Part of a small language model's weights: width 192, LayerNorm before each block.
Each number is 128 + 24 x the weight over its row's rms, rounded and kept within 0 to 255. Layers, rows and columns count from 0. Numbers have three digits each. The size before them is the row's rms in percent of the matrix's.

# layer 4 MLP up, 768x192, rms 0.0879, rows 105-318, columns 0-63
113:154130123099122113092140104124101118147124113178112139134081119146101137086115120164126109127135133120133141131091122100166134143135165100133161083108128138161131134125110152075142095128132123
131:143107096067128154148094116161106182124145165113086153108121098127108118148115146157133101130140135114081135152099110094134166170114125138130162117178164156147118118110124158101133122154145174
111:155119108117145150122117148131110121123137162143099134163120112126093120121170078165129141167140154099105116097065102112156166135109129126144148097161157144113135120134127128144146093137087101
100:134111123143085068130095116157131178118122187117143130114093126155120119160125125147115120130116133139139136154151104154131178121124091153179122132171091132133126092112180130118134115112138163
066:116094171167120099128158154073131127175128110149129128190138137114111103128115141161121159143103122080128122156116143176101115135121169101156114090127134167116155130106103186121129129125117146
097:115127098099088090101176136134100156117148155135073127113114162147151145117134100140123117141100131130102143123123101140112140152112126121114122135140150088144127127099138162159127123135147144
103:144128129149117135163132152137108165129096104114147166113135120134133157139123128146113126117150078139111163078109143126184123120133143098099125133114144133134128071148131138117148112147147092
116:170120114101115121144109146096098134107192136112147148177116152108144145139130148112135140113145137155156133120133151101143116122095077083108119141121114144114149151113110150124137124153172175
086:142115153115119145176135073117112142122109119186105136176114129163108134157164145119127085161105129075135111143103128118108108138151138128109142097126139117144138144084117131143131114145123181
094:137130137150145103164132106175103191106124129125103166115120123161139148113081154153074128070143111135107146140130140151124130165138110112096154130125111146123114124126169141149149113121147093
095:170131115123116081197135127129115174126109142171093123134069164089135112108150153134113134105092147119108135184133095073149174088147142168143130128161156136107133153098125135138159122147102105
096:153124120141114145084121133125097174117125124179103115154047119114122140166128111133157114087079180125100105123106111130185173164111109093132097103142116153101113161130149153151139115100150159
095:148117114139125106125074138121107143132173129144114151104134125086120162124126122127111142117145094108119138133111132140127149149149102117086152115121088141097123166078148141152125107160111137
121:127118109109105120102123102183137173091123152137116164171096130112157139144115113162133137148098129092132144130136057128154192130127170119134102090140130106177124136085127113113145143102196102
117:136115123113126080159124110106094172128098128123106127170075145178125131167165139164077141130090123131128081169139084135130101126122099154128160108141150114081133148098133124147166146172169152
101:165125108096099130139118115128169089087146115140140139140124100078111150075116140139135108102104169133115135142103137195104111130174144152177116106149135116151152109097126155120169162116116079
075:140126134111146097109131098150120152152146118087122133129117142118106128125118145159126093141133112118157097150163125155157138124140112129107111099111129083163153157123102133105147074143130122
114:104135119145114131112109166113131160123112150145122141144125080181102125092173075139115107114144144129099153168129127103126108137134142131154108116168125143135155112103117187152131116139168152
092:148131070159111128102121120164103145116081110153138151110122079197144133158114141131140101067114093130123133138145089095132144142118124151122129124147097118140128102137114125128127133097145141
087:130124118103126110107095108134125140107140118106113163131134111089135124129143164148126128100148113148083126151151094128145111142156146134099129127122158116168133120110095173179154123141107096
114:166128145128116145111107133104135135134159136155089141157137127126128129110111155130133119140116132169126108132114095135120145145147144145150114124147164128124159123090080146133123119186136112
106:098123131096103142121113124132082143113169080172128152122131127171117145156178134154134124107120105138151134096133129117113118119134131106178102162136143154140127131131148123083169110131153155
085:156140074135129116137105104156107161122131118151156122137116139114164127151144129141085135122108115125168135165111114155096096138166138136120136123091118152138146176154133131096154073118154141
079:130107167131118169107124118178086153154137136126133161082144137133103137112099120135066115142127145144082116052097149109148176168114125123154141099148084161128116133130121140109128105117135130
097:105133127102122127114080115198080161126100165152106139129091119130152119134150144151100133095117146142168133134142094082139084134107125147121117086104149142115113112155129139125189145129143148
088:146121113138131164139117124150096162108107135139181144101077080110149119110145146142156133072176142143108127122127137128117129128155068088150127130101152131091147133138115137108166131145146109
079:144109151096086144119078135119122098103181089153122128143122140137113133133072145123100145133129139092137152106125094132128092114098105127134118111128172110140164130156141184157127122157117133
103:122106082114121133127094125115137125127141179066125134139111112125154152137158118108121119115115138095110104108136145157175138138162191159072113119123080132160138091148125128125102094100167087
103:150128133088137096101139149150129092124152137107106141143122116112132160137151100137140122076134085125134103145105158118160145129148102125107140093126140128144121158106109122111182100141150158
104:165125120157125153147158102095125137118094141114134126144093078151135171126188150127132129078131152108112134158112117160148133124128103142126127116090171136130139120139114206098125134109111149
085:145121153155099159125101157145117110151143128133082165137138111173132133132095142132099121092140086124069089152134099133138141135107166109126131119075159114118129088122130142091154072142141116
093:122133116164114057134115134122085147134129113106163139128103094164091118138108144128095122135118156097144184138155140116121116139173152122157127111115141117168148101106096152147160159138140078
091:138142140103109123112113117143144127102159126166116127141102158097095139134126123161132084131109125102153151151100140167145139142154156146175116166128113119169138104054200130157157122114135137
109:134123131048131149095072137099129149085150135105123120171117151110086175127169102114118131114125100158091144123143129162135133103169131138121100129148172099107150101110169103125116121156156166
113:111118140135121100128123128142092127136133195125100141140097159139104133112122168167118143125127104129105135153127070139114112138121134146146150087176119115090137143066099136126134144089124130
111:133129115109129147138117151138133113107153127114125121152125128139126155089174162135161060097147109152088160116135140108111145144106110070160126085150121148158141144115113134130118124164158184
119:133129143124115140171101138157136111118110113119172158112107127172111161116105150123110085108127125111133139164080138126158130123157139126114129146142138119137137163103149166160145095132141134
115:161115132124111165119132145108131164093183124124091131160107121105133125098132141143099137122138136140098115139117141152140164129131146135138125143131145133169144113090143100104128089163098135
081:052132167092115140140136129131106131149148134129143157132126130142124143110115123130112123133148065110147099152115123099153093096095128109160161098092179110121149126106105150116126116133146127
108:099120084130140156108118133128116158087170120101076155169103150079129133159097135119107137116134145097090082125081128106127175131107143126127157087146134119108139137111106134106106128188146131
092:181129143133123144132113154140103126088080151154110153134148098122149122137126157114145099107134147111092118126137128153164124147117113110117174111108145131152143119139136139119099124156145119
116:196121117160085116136137130112103123101116131110115126143135085176133142106130120145128137081139136123098119119065146120122137145095103140115120125102133135156164136137113148096111091139166060
105:121127128109138105118123122138129157139119135134089152130119130135145129105105112121086089144120120121172090153134111172129110148073143121080092124143119122113132108147129124109158104112158133
091:164112134154113131107130140116108154121098134163139133120129134107111156151106120156157136127113143110147122121154119130134133156172101128129156126102110096133147114122090161097126130184117124
081:164115141114143115147142129128099119125124129143103134141127142177123148132135153136093154101109181148147108143150106124118128146164116113119096132167090138111149138092084171146116103125136158
104:126121121091112141138132086113108163131151120110148141150112123119124122107141113118088134140158118126152117117090095112167127146102126091164122111083172117153140128128126145157151121110119088
076:126108168137144109164105134137108140133141180119109121109140111117148148140135082117130152172112094139083128099143099104128123142157140113116123107143134155139129126101135122167135143131119137
119:115131128113117127142131121157108142113109125162124130121081101130090132144134188134121136138112123119118159127129105168165095149151154142154099121155112086113127125158147112165138143102111113
113:182114135109129096179151121116110099116189116089112155143092118117108150116163161132138145087137125125117126131111123150099135136110133145146164108132151115115135118119086157177120142152123156
100:117117084084104126130125154128122146135108173121124124104142169150138134131151090136112153134123159125141134118070123116106126140116117138125149136117109150124148109136122147103100138153117097
098:129125113118127095088141133124111114137124146151163125121129149171113150157144138137170113124106084100126171127140113178181105124128132152087101155115144144106136121153096119116136127155125109
082:104103129127083085143113085105118135164159107178133129129158166129146145130154090121134147167091127060143107114153085146105136151148157141113115115171140111119169179097131122121152122129143143
076:118127143126101146136105154134129066105135124127156128145127161159139121158147156156133088111142177080152110154128098111097098129093114068154109175115145134076163123133128178129124146130102135
088:114113127132108080158110121156115143144077161107116110092132119109139144166132147120123127141104109100154117159124118177130155088126105105127130130125146147115147110139117107120168100116158104
091:155129131100119144115100117161089162126156128131145135182113122165105136134163068096100091154124126091082113116122120124144145112148118152123095047147123102135167123125125142167132127158141160
102:160110097126145120097150096151090125104067112124112138150095108134117155141125166168158105109089146102098165118107118136165115129173143133122088110158101153147123130125153151132122137122124139
094:131118143130088105158106137142115150141165144103174138123117128104110150147119123133102136161109148146140179125059158118119164134167135112142143122137092153140119108158167133042147132152183120
079:122122153107138121165090122127137124116114162118131127119115195129151137126180096115131122141136096116089094137109123106129164141127105159111135114154139135149143140118087161172144089134132106
117:161130090127142115144127113124132095114124147092135130166098147138051136104164137143125111148147084137157155104100101134141124118118191132138143111137124168196146097108067135116120117172146110
088:120123122135086081129133167129134154091140159128126145138130133149082125094116125172133148190137129113158146065115097103163096118093147087120117114142126199111128131145136155129120150138118124
074:098101170139110106132124103129134151096121118097084128132103158108125128161098140135115129118115129129144143136135134143112147078105140125144082144142127153201135125074122140136086107157130091
095:110124122070110109086091134135123103125142139118117124125123102136060138152110142133064125150133135134116122114110133111110131123143134089125162117135123168132136128111084110139129133134149129
121:125116130119109155171139115141112100108100158118123147154109100149100156109132094174116104129134101104147179111109124098146128135103131146091156122092137128142146094142145135122130177132144131
078:105121126106090109144134120157103120149093117125135129127152139175134139145116127176137138098142102119135160147140124143122084156103184108138116140133130124115143172067146105141132129172128128
118:154130103132102102133106109127150162099144170102108130097066130159130130141137151149115094119121085119123182094060151146181148151090097130133147121086100113143117111148143119167147129142118128
098:123138137083128130157119138140094126110159097125138148150110166089103131108123143123113134114168153127144120137124143153133116080092105106160167106095102139164150135102108112114165118162146133
103:140125121081092142130097101178127146154132137117135183117120156121093136108152160151093145119140093117128128151160095145131140132095107090149166074104127153105144061097100155147162134134094091
089:151119115117126101164110128130138114119112135177149124158114093128123154144131107144127146109123139128087106121121138154118117143147088085158165112133153136106137148109150141122126153139146149
088:139111134138108122128102115088119123130154094177127120149136128113112145154149104115110136145148155080140084117109110147123113130150118118162165087157141117122172168099116157119095151142129109
118:157116117089103152122125085146107115126131118097093128146133133139071159117149126157140147100146133169145184088117162147116119103107124151170150109149124122094135110102117151148139121130084120
080:118106126121142115132126136112124118113134146101066142109136167161125142150106125126132125145122115094122127123176081137161141144102179145093147145132073152116189050116083160144115133134116166
109:098108123138129106167109089166131102128086152110059130134114128101154144140114124171125104150113139106111093152105077134121122126123172111135109101165127137153176143101123159118136115188179116
074:114000121150121164185105119110096106134119140119133145145137112170122144145142151151130115142100123155143151123117126142155137114165142092106141121104120128129112159088145148127116116124128131
080:132122124144120141157109135180136151158132114153129128118123104105132157140133143103166117085111120088112106157137083119111105140134107163118141059143149125119152150132146118085155133139149123
099:118136111146134141178132106125130171120067160133123135147106128154111124169188158127128106136123111130080130164141075152151134127154123115098115126118186128108135115120130152127136159128109129
108:163140146127104164126088137123109136121184131119095128156089158124112106151127164109114145109119093135111116111126131110126141137121133120150111094100107166128148125129100133102148106143112130
095:123113104179108078128137117145132080117155186090161126126128105145129159155115113163137134089148144131141100169080137140134138146166122139109159152138138147142141148166125169087113117143172090
096:113125107095125134112120156170134117130148164114162155151128116108115148146117128138114143133136133153109182114076159115110131085160126072118118109154166144144157141110110142060117148128114122
095:136120095138121106141157112150105143131137134137133162187123152121116159133152125141088129110108127149100142160100127151169125114141163136109129114165174142094138110088111165110124106152112117
107:121143161117127135121119152154144113091114134103143140162114155079123131131173146127111061115125135135143135156114128152159136120153139096154117152138107127142144128111108162152128126155130159
089:115129099048093105151109125141094113123150144119111163122145121146119130142146128140111101098129079132112182158166128116085090122177155130144143069148133140116162099117111135115151096162133115
079:181118138153144160130131170154088120128133152141140128106132077151123145137117166096106116130103093122144098133118139088135150112179122118088151089119129146075156121135102175106086116129139148
115:144120111096093095124109128147102164077137137143094125160107083129134131156161159108095159108136166122125101179127118110147112163121083108153098081154120147176114121143148135158119123076118102
078:125100138137135085159080143130142108129145109153102149116132140100154168130129170133141139128157126114114085130148125131135121156115131118086134149122139125153160139097122148141114099154137126
087:166109130137138133133128158124080124102120170164145121131113096134105143109129111156157135126152127101125117081145166099158128115142094130129145126092133141093149076148134146099114138156129097
107:102121102123101136111143129118126152109137166138114140137111126152083148135154147138101094120106112100139140130100162150173092122132103159083127149138080158109150133125145158123115138187168079
108:138128129128112131097129105111121106099153089123106135166121122140114150130141117105123081088105110129099134152105129109143126132130157160140107099115158115167131107142134139123130120140199089
076:155119116146130136161096120172108127152122140138100127136126152142126127127139123105134100107106114072147117122182103127103142141170150179112115114119124111097165107093106162130123112160106162
106:137128108105113117123090108177126110133129089109147170127146171126122144139130115126095095106133134128159123102118144101130087120108128114120135156151137150105133119132127123165153111142140136
107:155121110080113127107107126165118157129111166146115125127137142107145131133134147185104110144087130114163091130138122153137119135089111099116132125150094112120112110107140103137147119167135107
108:143128141125134123151092101123103102122127135114116143145111132162124148095131128117093147106116140137104121132106124140133123110104170141154099134132116131138131128105112142150142115104163205
089:139105123106121115147107130136097145126136102136086135130135135133115123151103134151102126173099120086142085095119117110123154158146156155086126131171129185150138086106095107143128131188120174
087:119118142165116135121096142152145157094160169132118121097144104137141142153104106139097122127134104086139145108125125100110173170113119149102143095110106155150124088179093138111142103091123173
099:186123152124128141144112098112129120119135197147111118154073133173124127137136147142134103155126125127131120128129143161118148152109109128144113127136177132139114123154129080128114125128157134
077:131127090141114146149118097165089073103124121105101140164139095147098136158148110159135111122110165072112145133130085150131124121086203143100140113179130113129167104154138128120081113109093145
093:143129116135100085130108130122108155128112138139119137141130118127145114098172159135127094108164112115132103121148108109127150134102165099113132121151096210147128100163164106124127123172103146
098:142134091170144110118111100111133116094060130152119156102126080130124149157123136148140106139135133130145125140060109160106122125132137184128111118134137117149132138147136147097113120128199126
110:130122145086087141126100145115148113143120124127095149149125124151131140126118123119084109119113137139098152165148149094127127138110154112142145118144141155152126104081101147142123097156141138
085:120105089101099103121144114090117107071117097140093149160131147124127125117157162150098116169130187130157130147122145135172064119123112141147142131153119159093137091130103152117097109119136143
086:123100119115131101159104135144088106146156142137128127126136169142145133130144106133130117144087111129157120119150122167111135115104166137113095133191102177129129147133138125137080169118177140
107:128118139086117116105113117166110147120124161090154150161111121157133130188108102158117141129139113133069107162128118118148121157160168119122118138094095108160136087161145119117162122115156116
076:128151133148111134181138116097141139166150138114121148113157104150096145132139141149102096128121120155139140158114134179144097121134132139084140107076153106148186140070113155128099085111113150
105:136118141133105153130126136073124139160160116135091150135131130153114131147128135157131125140111130114131145128087140145147135166098086147144134139103109143094138120116093134118115096158113093
098:144112122137112146110134125098087167112100102162163143118130086135100137129131146200133113104110110141123157119103142115194113122123127083087104098120106166156146122117121113110146141170128118
104:148123089148107105113099098153135123112126120137158141115115106175128130141096125148122119163085163104128132170123094101117140138131129152076142098164160137157134126140127160131132096118158115
099:124126129093083127141125089162123114126146116109106130154114165077120133132143111143125121098124101138137106153140100120131145128151142126109191100111159114160139131085123126122177160131110185
106:157120120101098164088083109204127110096108126139163135098099151131168142168173135143127132135094135092156100142152134140161138122089117087153106148140110096128121140128128116095107125116144089
101:116128137096119130129145141136144100105157154163146136134106107135147155120137102118112114052097150094169128162141134106136126112120128143118168141117128115122141125123129122146184111162143118
074:127111128126156109126116113136130159082138130191103127136125125123103137126122135149154108136175164095153116087159156145166116111096091121131136174134109126136109124129119138132118075115151165
120:136124096103155139092101163139097158108136141144118151123144068090127153157104158144121128132164106136112153128116113118131165149122121096109142133144151119144119159146122151083172137150144074
112:121119125098097162142087082170134163114101160112162163169104158124138143159131112156136152125127074106138134165128117084168138114119149140100125136130172108094132138118111134108138163159131136
082:123117106134125112148141135120111095106114129101088135117129114129119136168124132127133152111141147093121058168178113121120165146140130148144156145169130113098160119108085133123167156177147148
120:133124104103145121093124159127119110091093156153108150125106104158112133139154143127143108065074092117104121182132051145121142137113145146146113168150125110128119111139116135090140127107124140
101:138113132155092102154142092109089134145140081162106122151119109174121126127143105118130150113121097089156123133113142139109128136143120105171122085129127170136134097165155135083119122133139115
119:161125123083109109121114145148121146132113133104108135132090142158123133128121143136137102137119126117157126078098108112160147144112128105088134132096095192105120122137104115153171134098132104
086:127118156094114171098107103176111128101113118167124148188115076124099155127109122117085111107059111130116107143112157126171125111124098114146136125123188140131133140119115107077119133103141125
081:135117101119134124127131092104135159144128116157106144136128112127095107146117110160133150134145079094124169144153118118127138129110094121160147110111142166142136102110159133125179131188132076
084:139119117179099139144118142160130161144101154128124131132111113111115135140129147145103124090120114137129117142128133148156157109111133078133090097103088152125116110146106137065128094134143161
086:126130117101098127089099138119111162125104113142163128149135145144131121177147151128147098145118157121158109114124112093140098088115132159099102148173156139149132152135139125129152158185144101
100:122121154090118090132106120145132136116132108131084139107102084123108121135109167148125142103137097114157133087160107096118126122158111082139096098121135148161104076143122157157166116139135114
119:158126078114125119147138099142121135114152099196128140122108171140120131116160091139144091122101127121104118121140140123180120114107150111102102166117131150149131101117121145137119132140115157
123:125122122118128087141151065109121101164115147127138136154136154142105147146150080135149098127138115095110170111136123128121131133109159109124159151102107153115134096130106138151135159139103111
109:130125123141138125126107104123116080139169076128131164134118134104114144151160146139117129118102107144122151145141117108100066111085170163154154145102147143115134088141123140170111140099138116
099:150120115099126125150158134127098121083110099170178136119090170125155125109153147125124117100118162132135111108119108115138110174125175124124102153109143161071128187108137155126173132128154102
097:136108116105122123119126137102133102156143133120140127131137134124137133147122120134111169097166164137127083108099138182130118137109121080156125148134151198115169115141083151103145128178096134
126:122130127116115111114117119187131181077117161162154153152098107089094141171158139158116141147118147138169171132134141135159099124128105094149150140169136132107128164105123126106168124167116094
082:067120096084091125183141106140114135101127183111139128135118118132086129126123152139114129127115093142156140122089095076095147082145127170111162095102144132160137112093123123095147153109116142
121:179129153125128138150106105094096146131137116150107134177111079182118132117140112149116139109133096121113127121133109155099141138099165140142132119131167113088144127141102101144144128146138160
096:153137090152089086162128116135120111142117143137131146108124110138131128144125120151127138159120087098154177132122113147118179183171100171085138119160135186160104166101110138094157080140100156
107:154125112146101082140124132170137150118150130120140175138127108129092129156089143132109133065143087129143177108136117130140121118134179132087146072146140126097123118161103124133185129138103146
105:146128105124135100104129119111136122147130155149130148126129145146112144115123160176103134135126137123108146137106138138154111135137141140110138123111160109082142122106113108092112086103095115
083:108100112091147079165101086148105118102135149145114140115116148119116124180126115138108134137099131128155103124166095076159166116156152124132124100153114106110124114132138128115136112097144173
077:098124076109144112145079121161130111129128190110141124114160120090116137157141117220101109132124154129148149148103146101076067137106168117148128125142123101109130130070094138126127153141135104
080:132125159141116131181095139113111132133152174166167113160116121171113127139115144137117142135129132085154174133087130125167121072122143080101125118141139177121131123081135113129118122159132132
127:150127104088114128124109132129132087081114154137065132147070156100117134143125171164128127153124113130136137113084099141135164182142118141144124128121113162141129138130118117144104127112115121
102:175112123074132142100160122127126098087182124135155127152113146105080173123176091128123116125106129113137188101075154165152102120169157155112133133159126151136143097107139112158114158140145136
095:188122079121092126118117108179096126124109110136126138131101161108153157160117176150127125116141139113120133145142123111156097131132117124108095143110111105102143098101099148124137156156130085
088:169137143128119163168120098124131138139138090150114144146130145107137121117140147154142095148134135099142074179094119192128138139144184122163093104139107131155143133070150137121112092161144122
105:151140110113136101109125119151119134148129130114129132111107107105161146111164138129117099092146092161080129162129108130115200114098138129126150109153105142144126129116111124132198114153145075
079:118098133138124123164095116112123119093137144135113124158088161111147123136096147131155120149138153084134101079177116100121102140129098138136139121119136147113143135091148159124118173123130135
100:121135147092113133132118127122137142135117160133162123150087125137148126149142090137111092131136124071113146143070140104123160136158167160115162065101162114151142149130136143107135122143154100
090:145135126123156144081104083153135150127141138193095143150059140119144120153174148133124146106118117131123124146152130149157157196112142138090127089152157117104114117152132123109166130141142145
110:093123140109131137159120107106107170102155102129118146125086112145129132158124133132126160125118144128114115158123095134123103110141160158118101120118124151069144128144114133145159133146156164
077:130111111139095152100119096142129177106091156172130142144104086109084141157132126154101129112133111118114158114129132129124117080121120110167157157152150111109130110143117141088161137119145121
105:158131092104100118146119138155143093116111153094125131105118106125147143136127179135150105120114124146109117125128139113147143148139105091097152115115120149148116141152148138128127143135134134
092:113119110127097161098126128175122100087120125128127151140137166136138153143125094161123115110121139086161127148138132118129112144146116143121160157142151137086155119126095121069149132137136076
090:178096120155119135108117150111114089100120118112138130143133123117144149120131136146136164112122141117111105109145139144134151146157134119139118141142123151148157099110129151108110146133109105
117:167106129146103146122131112124116173136118102108107143138118096116090148149102153143099160094119115133130097152136156122180132134160119142089151107125125186114145105107094133063132118168116105
114:112116136122105123103057157116131173101159150143120144129110151114094138123138089144057126128102132146153134123116106118139098133099127157115062115109130159133131071108119124092141139124148151
099:136140115082106157113106118130127106117132083140096156125114143097105133158094132134129143107101100136124134142113067115110110105106183148153148119126175127129147164104137128118207084177118131
065:125000126128150142171111128091145087130145135109129092159134107145128076122128141156118118123113114162138178146104138159154128095148120086095120145106107120135086134122135136121114130112133123
109:121117123115124128138121102128093160080141142147126134142082143105116144131123110126137138139136148140147137120159111097120158145179147160103129108180095174108139173085134127105174116117149156
076:109116140079134096102131121115134129109130137134139135136126141096106146130107132169153125137145149116117092081152150101162071129148109093110153142116129132115139155064147171101105116130058143
092:126131114119129125142128124133124183135128128164073125121095118126115108167178153152156144089115127142142100147140079109142163122107104115160129110117130140153114134119109115137171137137121127
090:122111078142130127135131135133116134098151145113146138137114106108121151175176185132130111105124127146121155114102138131117149131138130141153152108157107126120112110113147141128160134133119103
094:175118133100113104104119144155132135149109158132116130110099137104138136137126180154119163133114141129077129124157096125146150118183152088111114124149116133131125140113155137155135102096159108
080:118111142139125085117104120141114142141135143139157128113132117125114135186144147134122114137126105134120149104141104144167086084098146099098131154131143145121161136149112140091141148162135101
080:112117131164121157163114135187129119133141197122104129092101130119115131151136149111138130128137121086123113111170106111131151121100127137134115126151099143093133114111138125129171138126146134
127:157127129133100137114122106124134118118091176144136172165138111175087135120168092152093153110100085124090149151132119108150141145130174136178127123122174113135114108120094142063129128109112111
100:117118119119091087130102108126123094118137097124132153122107105170112136129109177140104047126150151095158114157122113205144120115142166120110079137124107138131147129102123121115130083146144142
092:164136143111135125141137112148116155132151113126128140140111104096122118147122094133106136159096117122108096114121109143155120159120142109118108084170096116125151185097117111179163130173128142
073:126117130149114093115125136169112152153113140121139120116099117107134113196145137130171100139141132132135143117178133115109120102131149096139108147143129158082179118114116149140122094119118141
097:143112138149099096100135116094130162142148174147113135173123134096105112141143128178106172134133113099127134143138126152161167150162120123117143109168131131089144098100093156086117112141106099
110:145135150101128141140087107190134098092155150146117141167102085116101134157170154140160127111118133151138120161088101107107126105090157137125121105168119131158123121133132136142165139137144078
097:116105133122130119150112069175115133126178121104128162126128112087160138152115116094136152073129112079129140131148147094135118144127153101103115132127124095135147131084149165114170117143143124
115:166109087120064143097128135128125108136171080118114136161139153119129148128091106143122145102089115089095146105126106116153174149136135112112154110129162154188159127098105155160133126143135098
076:188123111168136107142128166117103131100114130102130123116107126126156135131151132134135164150141155115107114065153129149125144141107136116164120170116087117127128117132110130156114136116087137
097:148115103064139151133086113124127150144181106138157124176115136087138141155107149123152142111129135107073107135112115148121166129132149127135171090129127135180149132068141087129173076162145184
114:109119134158118093105094089113113150133113144154122131125102162115130146134146099150077121123086087140156112106136094169158098093090184116107124120141131126114126124141132132090136136118129150
082:134108125152066121162137132130097100138136135135152146098129148123148152156164133164181088097136126144134153117128122149144132119074145109106140166141117125125139103126125121159131125188150134
116:129129124127125134109125169125152112130127102115104162127091116150110148122116148148153168114131137140086140162153116078186110116132137096143135132091092197153130124074119154125146043152143147
097:162106136158118142135127146170090171115120109134126148145100066139118146154122103119131090126062107062153135122087115152132173145111158141103098116145129128135120120086124113135152140123184128
114:129120104108106152118093109155121142114158108138121139110144145167135163145082129131124115113105128104086134138111123161141151148116187142130130113152157124149127149096098114165144112146122164
109:114109098086125108096100087152143149119130110146111128127126139123139145152126124123130132132077149132169069131147102106151150141161134123099155102123148142129157128126112141111153160113156178
116:225119119118127147126121107167097117155170126110066138172124141121135149137117141141138123147129109136071140102149145111129109130148130083139157127110162137188149091132113116142113145161096094
077:162108136116105075146105113135116092058121141131132136128097167118117129145140155125126172167138138075127151135154110135096114146150133182110134121133179146109150123115146152148125121092125134
115:146130171115089142130112087104144123142111115173131140178109128173097144119147150162123126110144080092130182101139108123127098153152142141138139090150172120128134120114084116151139092136150129
105:132116136102115141106091107164126112046138153107124153123127114092089141130110147164096126137140157126135147198111103137111099163125080170170140135136153115119136080097120182123159114129098094
099:112118123129151116153152134164112183125116100118096166182102107121123143146206138174119135120106135096138095171122132134128148127121116119086138102118177098108135156107082145088128116112117134
076:135142079141125093094133095173096140144125081150106148096148170140117145177140099178124100141104108105141126121175158158153111172144114141113108130134117120118126148131105128148108123143128114
066:151132152159098132154113141146129106131103131128124142121084104129109120137103140122099148142123141099132129123195161140091149115135070118128187115117100134102185136089131123137162164140113145
090:106121163079108076124105149139159075144139115098149150137147206130141141130125139094072112119132128112178103116118139114119088116132147117135137146128111118095146104118098108142156119121127104
105:175115101145133120105116132140096103113116143152143133127122160116108134135098073182102124139111161127118128095143072124108138126149195179113103158159167166160149114123126091111112121131128137
110:147120060079105094180124124108141119126136139109118131153117147121147139122130123118108118111145133114099138111114126148101158161113099133120112138138136180116122104102116141114120124146125154
076:140126144119097138170129095155152123148160109100123132179110129120154134142130175105092169114070144092112131142152137106126140145160165141120112071102135141154129140116149100114142107108181148
113:124127145106133090120087079100105141157162107135127126167136126122107148143149103124105149106110102123112114133113131154105140127095174162079067103141175133158136129103124135138162126175129152
101:167129104115153099125163146161140102096148099101094135131117153108130141173130175148156133086155149140131128131122115129143139096137177126148111144142112131103125159139113145100147136118129161
092:155116095126082152122113128139106113111084126160134145154111118169145144168138102139124095131129143103163110117142124114113185163110106109108129134169127125136135143122094180103131111140128139
074:137122131133143106147122138107082150096130097137204136172130105174105139136152114127138112137137132075157167126112123154142112077154124125094118120132143125129140142119175138165122110113137150
111:115129125121126080179119158144067127119131102107141141105149109154120151121124170107151084122122103116118095160115139111142098104136092152120136136140112147182145102139130146129101170113177124
087:106098092159093136149127144125131125118151124132112121120150104124102156163162110166132103093101092085154098093085119143111108162136136123152136150123129127124161096105084139081115106137114133
082:127130129159107096117110128143115145124114151131123128086123152102126119120109127133132125088122099132166110160163096145138129124142166097169125129115142122117170121137113170093123105176131132
105:137125122094117115133113074140112156108138140142119142150083151123129118162149126123118119113094138105142133150123128107129114164148123144147147121145114159134119164132120116167141109103131124
082:094120120113142092098140131099135086121106101122129127151157113134125167149124136123117129124143090085136112123145101148121121118102106097151171113138149118110168100132078159090112110103111128
079:090114133141090066176141111149093167162167135126132124145126147147167150161103146145150103112129143107182123130178104150137103139091138106098114146140123130109143138085118166121125107146108154
083:133106171159124150119085122097101170123111099185150132135147094162152131130137107148147155157139127074129133114143130127160120132119134119072137121104176161121171136143150148159162124172121133
089:136115143119073118132078098130134127132146112093116117158109138103137132177112139127094118153103146101143134113158097110115142143175150099108127114127171105160152149094133131119120172191118118
104:144126119143115107119119125146137143056149096105152154138101100144113132154142136146127108123121168107128141121125144166146133089120139141145111113129124100148126154160149124132148084105163123
104:127116142125112161120086128111120148110163188137133150166089118144121126114132091158094135150136112099148138149091129135151129158100131102139115141124171138113127100117095122108150135143103139
108:199120113111109132157123142102128134069143151137090126117085180116095127121107163140123144130135140118150086106131121120116175175147130159142127114160121135114142111136112123173106124121166098
085:176109086116127070107137113121132133145131107105073137125125140128117144103112102132094137056117114113072116113152110126104153157148148129179124070107110121094131091082127154142140078144099156
076:110114144161097113168101125118104135130169114137121110120098148162114115128110138133107163157099152105120120110131071081115100097114150113096127071119165158139122112091117128126127101096126106
077:166132125150091141137121138164133156107156159113135130120127077116119123162139133129121091124114128110119069130159132134111126084127097119120087122095184126138120157114080146076114091134155127
094:133124131104136111171098157162091155118128119138103121132131137094127145113138148141089129092121149117158109103188108098092142102073127134189105132108139144129126166104139120132124131129109185
103:120133146089092146156118117126129122152166102151056144163132141121089138116149117132087123140120097115126120117125125134136127170119125088156138131159118152153127147136078133129133076216139107
095:135117119128096137139123103107114157126133153092077117100099148116104121152156110137153102152136135135119127111122095157174145173152120118150126134162146168129129145138177118154133126181104169
101:120120146146133111164139121121134137112166125123083132174097128157088134125163113134154117106077113075122144121065121101120151142163105103156123099106159106151128140123106138101142122189103153
112:143122158105105112135061126131100168134156091145090118140134126089102141177167162147125145115133159137188081132123099132116098115161079153143113128134137156116134139108096130156175126102123125
093:154116109088163138122102089137122115125130139131170108131086119076150130096086164144138147125119114123124118145171108074147155176135143126101138144113107144086135127099119139120201151125154116
095:157130100135124103155105124134117067142106132119123152169129146124122145157192123152087136109139115121128119173092061145148144148103146107157113099127142142129172088096137160116114107109102116
118:127119104145111127152112173128120121075108117088141146146121119126116154116132119133107105113131132128155113134095099189127140159141100133160113094150104136142155168129084154108127091135135154
089:160105135129107150152102133112093125105106174113137143154085152131098132090123135130144134134151140096102141090141127111166194107168122123104159119111138141126138077130143125094133151168103113
085:158114088142104108110080150137118106129113111126150133114129136106124148158120150130190121125151113135142081092161125152139109176149101111136135147165092138142134141109091128120138148149157130
082:135100093136106107142118132163128148109110170120173136137112125105078162151158131142158110132068133121138179123130132135141176121157124179073164125155113134137133132133140143126084126118113145